config.yaml
intermediate_size: 1472
vocab_size: 3772
norm_place: "pre"
positions: "rope"
bias: "none"
init_std_o: 0.00385
init_std_up: 0.0164
learning_rate: 0.00693
lr_head: 0.00394
warmup_steps: 27
decay_shape: "linear"
final_lr_fraction: 0.0
doc_mask: true
train_tokens: 358500000
Each number is 128 + 32 x the weight over its row's rms, rounded and kept within 0 to 255. Layers, rows and columns count from 0. The size above them is the row's rms in percent of the matrix's.

# layer 4 attention query, 448x448, rms 0.0566, rows 307-318, columns 56-111
size [104 105 101  94 102 109 108 108  96 106 105 102]
[[ 89 101 124 215 186 107  96 137 118 133  87 111 159 130 131 142  74 133 134 133 113  64 145 157  98 196 148 143 168 129 142 124 117 133  64 123 194 114 110 129 142 117 146 170 139 126 133 150 183 154 143 101 162  82 156 107]
 [133 136 105  96 103  93 159 156 164 150 157  94 207 148  83 112  53  88  97 142 112 144 145 142 120 117 162 104  20  71 113 136  90 124  97 122  93 141 156 122 161 138 128 157 163 162 109 107 105 176 125 159  97 134 102 136]
 [119 134 121 130 121 143 110 151 160 156 154 175 168 124 137 182 122  72 122 142  94  76 124  91 109 104  75 114 141 158 144 101 116 159 150 153 148 109 122 170 108 111 115  86 152 124  89 138 128 187 143  93 164  46 131 163]
 [134 195 143 123  90 153 130  80 153 173 131 130 170 135 152 136 156 150 150  63 150 112 128 122 165 114 152 118 153  49 148 211 141 131 147 158 101 133 158 218 135 117  92 116 120 134 170 229 175 127 148 112 130 146 138 172]
 [153 104 119 103 138 145 153 132  60  83 149  96 166  81 135  87 140 228 157 140 116 169 137 104 114  68 107 177 121 140 147 145  90 190 159 149 155  77  76 104 170 136 131 144  88  94 125 131 182 149 134  92 128  97 133 141]
 [159  84  90 100 137  69  52 149  78 175  66 122 154 107 122 146 122 119 157 137 133  93 115  78 152 143 135 123  81 186 134 109  71 167  83 113 137 124 115 190 127 147 182  96 125  89  54 128 142 116 142 130 138  85 150 173]
 [164 113 185 112 156 111  84 142 177 155 186 144 163  81 111 110 120  93  62 149 124 113 119 133 137 149 102 133 123 162 137 136 185 113 111 147 111 119  78 115 153 101 164 103 174  95  77  95 117 138 126  91 154 103 104 125]
 [161 132 142  84 127 111 155 163 161 114 134 117 134 199 100 171 158 130 168 131  77 138 114  96 100  99 122  88 174 166 112 153 150 134  72 136 144 124  62 114 114 145 125 102 140  79 147 111 129 161 134 106 127  76 136  67]
 [ 61 140 129 106 110 140 129 101 150 213 129  79 167 124  93  97 116 114 114 120 110 153 133 154 157  62  97 115 115 124 172 152  96 136 108 116  56 183 106  92  85 133 133 170  77 118 116  73 114 159 161 108 132 130 183 122]
 [ 74 126 137 135 127 142 147 151 110 139 122 155 148 104 178 117 126 143  89 108 101 117 192 108 122 200 100 112 148 132 124 153  73 104 151 124  95  69 141 134 128 197 132 177 121 112 123 100 171 151  86 142 193 142  88 153]
 [ 80 123 113 141 116 138 170 161 150  94  80 130  74 120 170 101 141  54 123 126 145  89  86 141  66 131  74 115  79 155 193  95 171  82 103 143 111 145 128 131  56 159 128  77 146 113 135 145 102 102  94 193 151 181  86 115]
 [162 120 145 142 199 155 213 115 155 132 201 175  80 122 159 144 169 185 102 134 131 147 124 107 154 156 129 157 201  67 120 112 151 122 107  90 153 151 149 138 141 103 163 154 143 125 174 130 208  78 139 107 124 185 157 116]]
# layer 4 attention key, 448x448, rms 0.0571, rows 307-318, columns 56-111
size [104 102 100  94 102 109 114 111 101 109 115 110]
[[144  84 126 143 162 141 163  88 156 146 180 183  86 147 127 112  73 155 130 126 161  78 175 152 102 132  98 176 111 128 153 107 122 150 107 114  71 113 129  88 156 185 147 163 114 172 165 158 100 145 103  75 174 164 152  95]
 [107 114 121 130 104  83  54 127 168 151 129 129 127 124 124 115 100 131 178 150 223  87 156 166 128  77 172 100  89  96 147 142 138  95 119 162  86  99 123 143 127 143 104 118 150 171 136 127 137 139  81 119  87 113 134 119]
 [149 124 163  71  79  48 116 130  90 120 119 129 192 110 168 146 103 102 112 147 164 103 157 120 128 155 128 101 137  49 156  91 205  83 124  67 159 131 130 109 146 129 185 184  89 175 152 108 145 147 141 117 184 150  81  66]
 [ 96 190 161 145 155  63 125 107 178 133 146 149 158  98 129 108 154 130 146 100  90 114 135  78 130 138  74  96 113  71 147 128  95  82 124 117 158 109 152 171 158 119 155 185 167 168 132 153 117 103 107 145  93 129 138 153]
 [131 109 139 152 147 164 143  82 164  59 129 114 140 129 147 163 147 117 165 118  94 178 123 106 165 189 150 196 122 123 124 102 105 121 130 207 100 154  77 119 156 139 116 154 178 148 177 104 152 102 144 125  92 145 104  51]
 [102 110 167  65 122 119 131 119 161 122  81  84  91 194 140 169 147 127 119 137 192 160 107 122 136 164 123  65 137 167 112 177 140 123 148 128  91  80 115 108 150 130 150 175  94 133 124 116 103 153 143 136  79 178 158 138]
 [111 128 195 173 106 194 120 162 111  79 152 144 167 124 120  97 101 102 110  93 113 147  87 142 141 157 115  85  33  73 153  95 150 157 125 122  87 137 151  97 200 141 117 152 114 148 151 153 112 186 115 132 167 147 126 161]
 [139 106 120 119 173 109  96  69 171  95 112 126 130 135 110 130 124 198 125 156 111 138 125 136  78 107 148 118 131 151 103  78 140 115 128 148 153 128 123 137  91 166 151  66 161 122 154  98 106 127 144 137  75 121  70 115]
 [146 112 119 137  66 137  90 149 153  96 138 133 118 130  77 141  55  88 133 131 163 163 106 122 112  83 137 123 174 174 143 106 157 131 193 153 154 149  56 105 168 184 191  94 162 125 166 147  90 160 145 130 158  98 116 134]
 [138 111  87 117 139 120 142 155 146 198 102 160 142 159 136 146 131 148 132 131  82 125  99 144 151 161 125  80 148 120 127 172 130  99 137 124 103 109 208 129 159 150 146 129 127 199 152 135 168 191  74  85 161 145 102  88]
 [ 73 135 122 224 134 169 162 161 157  97 104 156 123 119 109 110 197 100 100 100 133 150 116 147 137  94  96 163  92 109 125 109 152 132 121  92 150  91 177 117 106 136 112 171 126  64 101 208 125 127 145 137 118  84  80  61]
 [129 149 149 129 191  92 157 104 155 141 188 152 112 122 131 136 159 159 112 143 103 108 111 127  58 209 111 183 153 145 171 129 126  82  76 158 138 158 116 161 191 124 211 104  86 160 174 107 124 110 179 100 113 145 120  75]]